Weights of a small GPT-style language model, trained from scratch on English Wikipedia: normalized queries and keys.
Each number is 500 + 50 x the weight over its row's rms, rounded and kept within 0 to 999. Layers, rows and columns count from 0. Numbers have three digits each. The size before them is the row's rms in percent of the matrix's.

# k: layer 4 attention key, 128x128, rms 0.183, rows 95-127, columns 0-63
# q: layer 4 attention query, 128x128, rms 0.183, rows 96-127, columns 0-63
# v: layer 4 attention value, 128x128, rms 0.206, rows 64-77, columns 0-63
# o: layer 4 attention output (transposed), 128x128, rms 0.154, rows 64-77, columns 0-63
k95 090:465511478457477578514538513397506523572519536507518547457517500376488442467528596477432491525493561481454466535549538489546575526547484479450514508445517504466480380462509443488544513462433568
q96 098:526576604418466530429500473497482469493498504486527484501520560430499450466550410487428534488483488476393492499525556520480606505527488530525512513467564439497505522521607522524575525490453462
k96 085:456489478527546536509481550493619513556461446449421520467479627502525411534395458494497480508518428438474553455458510542521534506509481473390587529498536526491558462501446487543493582495475573
q97 085:473606588397470527450523435502364501453446480478544528472505531444471455480511450489435539457530457481489477473535573512466563421577471513544477491378544533509531455513612483468558520522463451
k97 087:462476516513547547534452571508528515514500461443465514462524624473487403531426483510502465517515454451416533459523513495526559539532494440402619527503501540481550422512439472570488563525414564
q98 123:566509499395608476473440553458482530474552521440443491571450389531524441511503483559497570511571501493596460482539498551472509443571488550522438453452530442494558397467515499444467474547501485
k98 107:520468449408500586508516540465533605455520510472524478529477453435534512452508559482511516504380602492470442588569524492424587572506564558437491545544538540487480424507520470508432535417394489
q99 111:597425492510499428491510567457549489404581619510485529468451452514620490546472521523491508435444548500492525406509525530400475440475579459432527450423493476642546492455519490483586484534444483
k99 113:536472567455601381542473519465557551502495458433468578453526492520382467477456502501481523500390463602497455463502447430462504629515555629507533484541460588502494522511469536540497432528523513
q100 108:523398468552490472571524508559553523508476550561448468497422500499490600472529527425567502478528507519575425464585489437422464572405547533505512595534538587526480506410580433543532511523513471
k100 110:526482498485528382527459439552500495538510519527450555455604562578438548492451477512469511483478457569493512534551440429585456586540419563484553576610495546504508470552565479532439511519490509
q101 084:478579578493403478501519488562391545426453457538553511361516542478445545469555542465480462439485529473469487454515535459501565463424481475552490483483550513529488540454577483488581481474570354
k101 092:463530533464530525575450510589339492493542457458521479448471611450474464457436528541683479518479555531505458499596459418493507516618467462537494486451514475431534463493422466526485484496470465
q102 096:539571536476432491523436509493519543475570461409486447486529384523532457473528567497574479520541557560543417415574526552486535444563551492528458468523533476462494405510559517491495524522558488
k102 091:518520456465598520551510583493519562511540504502476495481438547457512470436503487520575524488421619543502428466669502468455479501540541554454577547380563554485567447549491488553432504475503526
q103 114:583503452630430426485579521520526487470574552529525511459433530468532518516518490370519461490480476496491580491471490477561541561446526535450564499486419504619430596440489429495588483546439492
k103 115:540485579465598372506444440544486440570508510525501564426490533534453452509528420475515418511469481610478503395466452416595441562539465531545480544516586526474455539513466514522501503612524578
q104 098:449507593437594518506518462474588484591438506402471502574480421493407566510562452444515515524508500478578506559547419592537420604511478580501507604561528434474527481477456566473419480508488547
k104 083:533530532482403527368571414425513402474536541506518531499519464517538532611569486438307563435488476554414538502429549501554440445492535494489502491633470503572504562510539522482534516420561475
q105 103:502458509485494540573507503462642595440484502631567595411560528522534555462484477432471371491497563509524448515477542463480520514458524513472589452434486519550452482497507545548596527502554440
k105 107:524472552579523460541490503518464519423500494543458564521555510617449475527433447460527503508516420532563525570539431479535474586407524536482472514567460537461514556477456545499482454491548445
q106 088:490516586521554476496480491462549530541436493526457506565486527483449578493501462489383541470475504471486502519543481481489449556436535451493559566502439525579538479481456501483465502452473515
k106 115:509427506521467449493611492461522455510480478536494503394541477467371540573457479488407484497545362527456540467467462433562487562480511449520583456567514554535477578564552489546422481523515497
q107 102:446515495461560527526540519456509529556424559468571593500528426561508500622502496501505559572519464505487535475491433594521480478541438492500546520544535464510491428542499511493401525560514545
k107 107:455504512579500488510459548483567491495505598485483544575511361516421496482573531535427508546511570510452561557475541477582490544432501453443529494539484489578491569478476415437458406470383468
q108 094:463599518501436507464517448532351500496508436569558491451583557452457473455443515521446466445559453526452507496456595457503560397571475484587487498397555549479480474554543469427572534467472416
k108 083:450420529501552532579392587553538538461515464431497462549460583465492393498433486564590442530548521440449476447543476514502561492542477384434532473417508546439519440497449473570489536513419557
q109 097:564464415516489460472475523481455402443583595398412478510508427568574440532472522571610509526481500586516506456538503539494512505555468488486436514552553440427555481517525508436443518534444552
k109 110:503486505453561518488414511461613585565470564451446504568510531530612450508537441470455559472491562510472462463450538548453509446521475625519484509509500477536467428480532545484598589540555558
q110 085:531505448528522487478513482507429484526572508435523482548576443486564349541502540569596533591573541504530543497550531534553534430645461455519444448518526489441535411479495449434468528537484580
k110 100:497568496463495611549516517457474532506480502487536540537498481427578502445576537511483498536478627462453451485528571516446578453527519521507540508392577436476505467505548439459552497514464504
q111 093:485525619523360522443466477525441486447440503507537467451600595457484468475436482529441495487470509553436443437498568465478572452484518462544528485479541620531510499518561563523626538480474442
k111 088:439435502518527449573517575523556485491468393450432454398478637484471469515426526519543528498532444481483511473549463512480481547554463453487602466425489563462557510568426494604426545519510531
q112 108:518500491548459460436560527560395353471487497492533507470473541558523511569500530534537565506387436522453582475424466479538506547495461534484500523564524449460454571559572541511501462530507529
k112 087:460410428507515415503466530482629484530556553470530457566396477473514499491564516522545492537527533507475457490390545551553490465461535474492490450365523465526447499452448542469590554494413550
q113 116:472521508537558485454590488526470402544455413536551488527410558474383611493578501482505485421512428453452513579508511440519481559498521522517481580522468550459460558461588504535473446465499506
k113 097:437482456506428517475578511500541424494480490572537422464510536501487528536524551426442462581568432450507502496462517505696468516502421479451557457499539497538466551455538527504504519491491576
q114 086:532533543418493542404460465464503533453571573447520518522534495509472367467419478557480507498504517553508474445546555539473494419581472515530475392497584462524578477544558552480499565515460529
k114 080:499437518549573561522432532442605545528477472434440523520474517496505381580492462532439562498481488488494524500487501565465582531508494540374489508494477575505510422485429479488568586438545573
q115 103:544424463548577465512517553465719453563536527481450475536486480551524573520531563476515484535470534545516533504500447557452388542453585496460476547583500460520493513455409522527410478458541538
k115 108:560526512483441404447556425485456525482519538555505519529486427514496592494565526489450560485481519553540476512450542493478409480472514579538425442509479497547481555522548558510498437405622492
q116 089:571521534484541440463503524494501409501513684441521516501455472515519515565447476550540563494457489525492597478501496534504476559491579497525517551546634430487571500491498532494467535532469461
k116 102:494453572532506427510413502477636518512464586486450516529496508562467473582501432505427534487516424532448459467311524515519505530473515589412524491581487530606459510509458508478557529488471578
q117 128:534548450556460476472550546495557477471518516532542568409404485521531529460456523455502409336454499482499532468425552479468472479454573506427503512414481527547427566423548530504548435544468468
k117 121:501556547424534390487425497503399488478563469493574508506510504545398460518515511474594468493447469523531439444480544452571436475489561499482512496384468484455499521566415554552584498507558488
q118 111:446474490440524459506470465490544526452500501456409488520591476548547408492506429500540484620603471521634438529523479506498515539599435613498502457429490484452471399438500541519476545538544532
k118 112:527468481496445600505543493486570531442415558531449451492515564521566563515556509446499531486538580479503512597540555482462509514495553538537467587507557497495524472491517538516414573512497446
q119 109:462514565535466513533454483506346485483474416494466504523504530459516445504547503541515487548531482458548563545485507508533510490467428479453549514434439444490486507514361539364471448531552551
k119 111:529526490463483512518517525474480440495491532505615500533456474408531499521535585510557460532429543482465458418455511478524499397515578418582442511376442459497519548445385519475527463539480371
q120 082:475571565492372507545438468555392507458514379485510444502599452506455521423429570508486496464500492521523390412527541450487509382508513452526491518492527535527482420498555521509538565463593433
k120 093:516605469470512537568434559495375525464532466492538466441487571445482467428452536521626518449525548511469472485659497468449485490575487445529516530394500553422534481542422480578422526467464457
q121 113:543577517540492486500476514497522468581486490461571506484529389486457627483547526505466534536495534475409513485539458545525494535479587416485519511639558422517491437504513520379428503535522505
k121 105:506535483545415506490531475444459491524542498518460524497516455453452484543462530491417520500523474541456509460544465478562453485454481538452664479496501465587514646614547395555484423494517517
q122 101:426520435504574487520559472465510459567442493529594562523486531474496614523442441517485500643537412433456591513461491500562433558513543453546494503524569504454439438450477503530445510522504471
k122 126:504492536496515521469534442525469531462472490497467461549531474560514554511565510419475501497567486442487509544451478507456546505425471499510562547566491493564515585514572454453484458505317390
q123 101:485440409514508538530474464535425526562525463497487491586569504493472466506501547526526527610480516442547533522507475509547467497475432450512464446580388515526568513579365417454464526491527580
k123 100:539562517499509565509493398491397485522519501512551552540550398449611529472492533539402513471519515465530528544516487548399539451491474465558384497554437483501435471441566454396565468488528443
q124 094:515592649408449527469528448510419500495465537452517491505562525455502473500537458484456538475473525490426489513539494543513591506544481462534533579543532445507523485525546506514520578482495442
k124 089:498455489529585500532479524475595495636498505480447540468484577475489428540436416475468530488538405485402494452489493540528538494536468444460612500521501521508525449503453477529514600500452555
q125 088:492653540508463463533525471554537473573512425449488457475528406447459570417603510392447429440497497457526469499504534529477549443546529548470495578445515381486449518426507499488512471442514460
k125 103:533565493447454519458504501472388506504533477531542508456467560443534448505516480457565432461503558507485457470556506490493444395604520456527519519367508467477548444584475470554561563457538470
q126 104:434484457516439531538500465533536529493544439566524502531559537517469457456421541442444426445419479482500409492469533494493544420506445494524473489506373572535501567548481514590528512386439449
k126 118:489531522450594487475470518532404523514543442497574472538481516484532474438499514535504496464543503462557534515540487571442467479511457412515397468469462564438482376483451511496552556472547507
q127 085:514443406481564459506530497499623484559508511521516530535464451517492612506583359448467572507507531503453506531483439511546485646522545541503510566585543451509452493420505516472437478536456477
k127 098:501420483507465479488555454457590462542533512512423510529521498551482543570489481430368522495557420515481500571484471521540464540398497555454611549612541496547477530507636460507492521491483563
v64 083:404596555541497457460483497540457454538586546447538506550442507565540440547526505540507459503547492471469445519459443501542499463571358547472572577543545450519485493538532568439577475550465414
o64 085:601519483445628482566498466532541503586484515472382532556542492462550554471447384533451495610533461523423490517521462498435463535583620610473475531507518575411402568501462539500507470409473538
v65 092:513475524498476538465468534457465441458435489578443435477517522530468430478463411466538456392541519472529543521447482478494541479396547558349524653467448516504532549479531451443477470550507463
o65 095:497471444627485473488543514448479620500530545550494535453529498545565460441471511469434568487524523552560491468513471434544508422539454372522480446448520536513503387470483450506534378579450577
v66 087:544463484469487491396491476428533462534480498482487518435466479607544480522598493522515516480530468516367674567562448508512527508566484413431455487503411447477496546452506495580526501447433462
o66 089:461430487485506460489494473530497523515494589507506449475485500507457542542406461505461462490399514509566443518572508473491528540478462551588389403487529536501611512536557457446576460427544516
v67 096:618459450466513539560457539570537491491477528469542463552418492577468586505485369527525513454523498555443462504499514600585450596533537502405501435497521452513605471551434515473430513546536477
o67 086:493458525511581499456506481465518535478505489573490527481512573437400646472479646615539484552448508487558540497442503476449518423526537512552551480554455483529503458474474485570399434407577534
v68 091:472468502481484521576538548497541531376465497451476365515498450458472520412520505385533453383439467615509465581517494473447449563477500511522508486502485483463476434445588458511567529468552490
o68 087:524494562491509468476465483489521535622482411569570539461565499533475491518501543557532459454573516496377428430377500478469581408522598434453464461499580458508449500462428544516490533493497593
v69 088:557459483452493465419510468472450464434521515563520556473510523538574477480575512566494500478461470591390441490484586489552500448432612521510479306530525500452516519420563464506569510484557523
o69 079:526458524511520451546497563514477628443512501454548449464544477495421610526480535512445463509495527472519484513535416550420551525520568540495500510459462420570474539571452470510466538474475427
v70 082:451490516483539621498483528560585472529581499559473507579409440527387539444446491591497432439441600444524550520450500476489476422484420480408548545530586583483502482530457568484436473518530486
o70 075:492544386461439511498442466489476512568460517447530553501587509460514505542492408411480525533480534572527482449456456538524526574469541455618586532529530444447451466488455494499399487595567538
v71 088:577506492468490508488581561485468482506431480567496517465467559620483577546491455515507507502565538520525578474484565471542459535500488455470439372543502471431524509555461574551493481479450515
o71 083:538421432478459444523489581520557483366532524441625548534540404489508475529462563491501515537433547484579385539530572519429432430557507507604427440495490538519523462530498500531517516541509460
v72 093:476537543635461532518445536426474499477423480510472460425498557559499446575509501454534476599418415566424556550479458496501502533469448502575540523457529556442498556533510501604478516481413475
o72 085:613499395451533483562533539539488404511460565488538506493497506541477406495415483465549525410467496513504428416561608316470522493486558445499498533625527492552519540545526488518525486429536514
v73 087:486487475443540511457518555464445544624488425470503602554440457425463557496438560473452490517526461424535533531463432523500450433599523452531521595520368550571499558472548544482390533475558474
o73 076:542438532476548572446517480523411481487533529489499453506425530585506489489501464484514532407478490540508498432658553575510516505450424508532546636473632500361511482503447426438545489486511526
v74 097:597482494520447562433491542451496472461499422545433490507542606584406462553434391446477486410528477483460595524526481477479555495492467451407544562529519483473558620499472531507386452551447459
o74 099:396444420398425556499479464435468438557457686537583499448454526460536451468443508561530496553480550520473517494477494506609513473501462499515514498515523510497517446496538452537523407524472513
v75 084:538533433527439490495512505563546540508518434413479443538474485446511533494489447514526525553461514518615511470497603524525398579520539529380461573446416388483526480454427492550457493430517481
o75 079:502537515557518450451453513520516465550481476553437522555495487528525515437566487476499581607573485503424485500507436470515540507469516546525493529495542540530538523526530408408437467376491524
v76 095:526419510538564558495438544577502480495538532472494537534455436518475598525482521517541468470588447433551416494505445481477486582595465512467584581502545499572536466459456534499582465572565482
o76 095:519445541458538468479468479495513578560501529476506593524477650465487464520575396492397480522541595508506567488512468522462494524499523595486586508527459560460426465499551432495397444553487530
v77 093:494458537544484445419479436536490452508420420647529539499442509582493514548490464489524488432599548462502505573542562556439522488448557460489476550513442515553501487410419467459487572481531618
o77 093:518531552546528428488585569469549529460535469420420499571515531441546458486526535471555540462458490512558554430494489543501541555596417542411353466513443406474562450623481465460529398518531488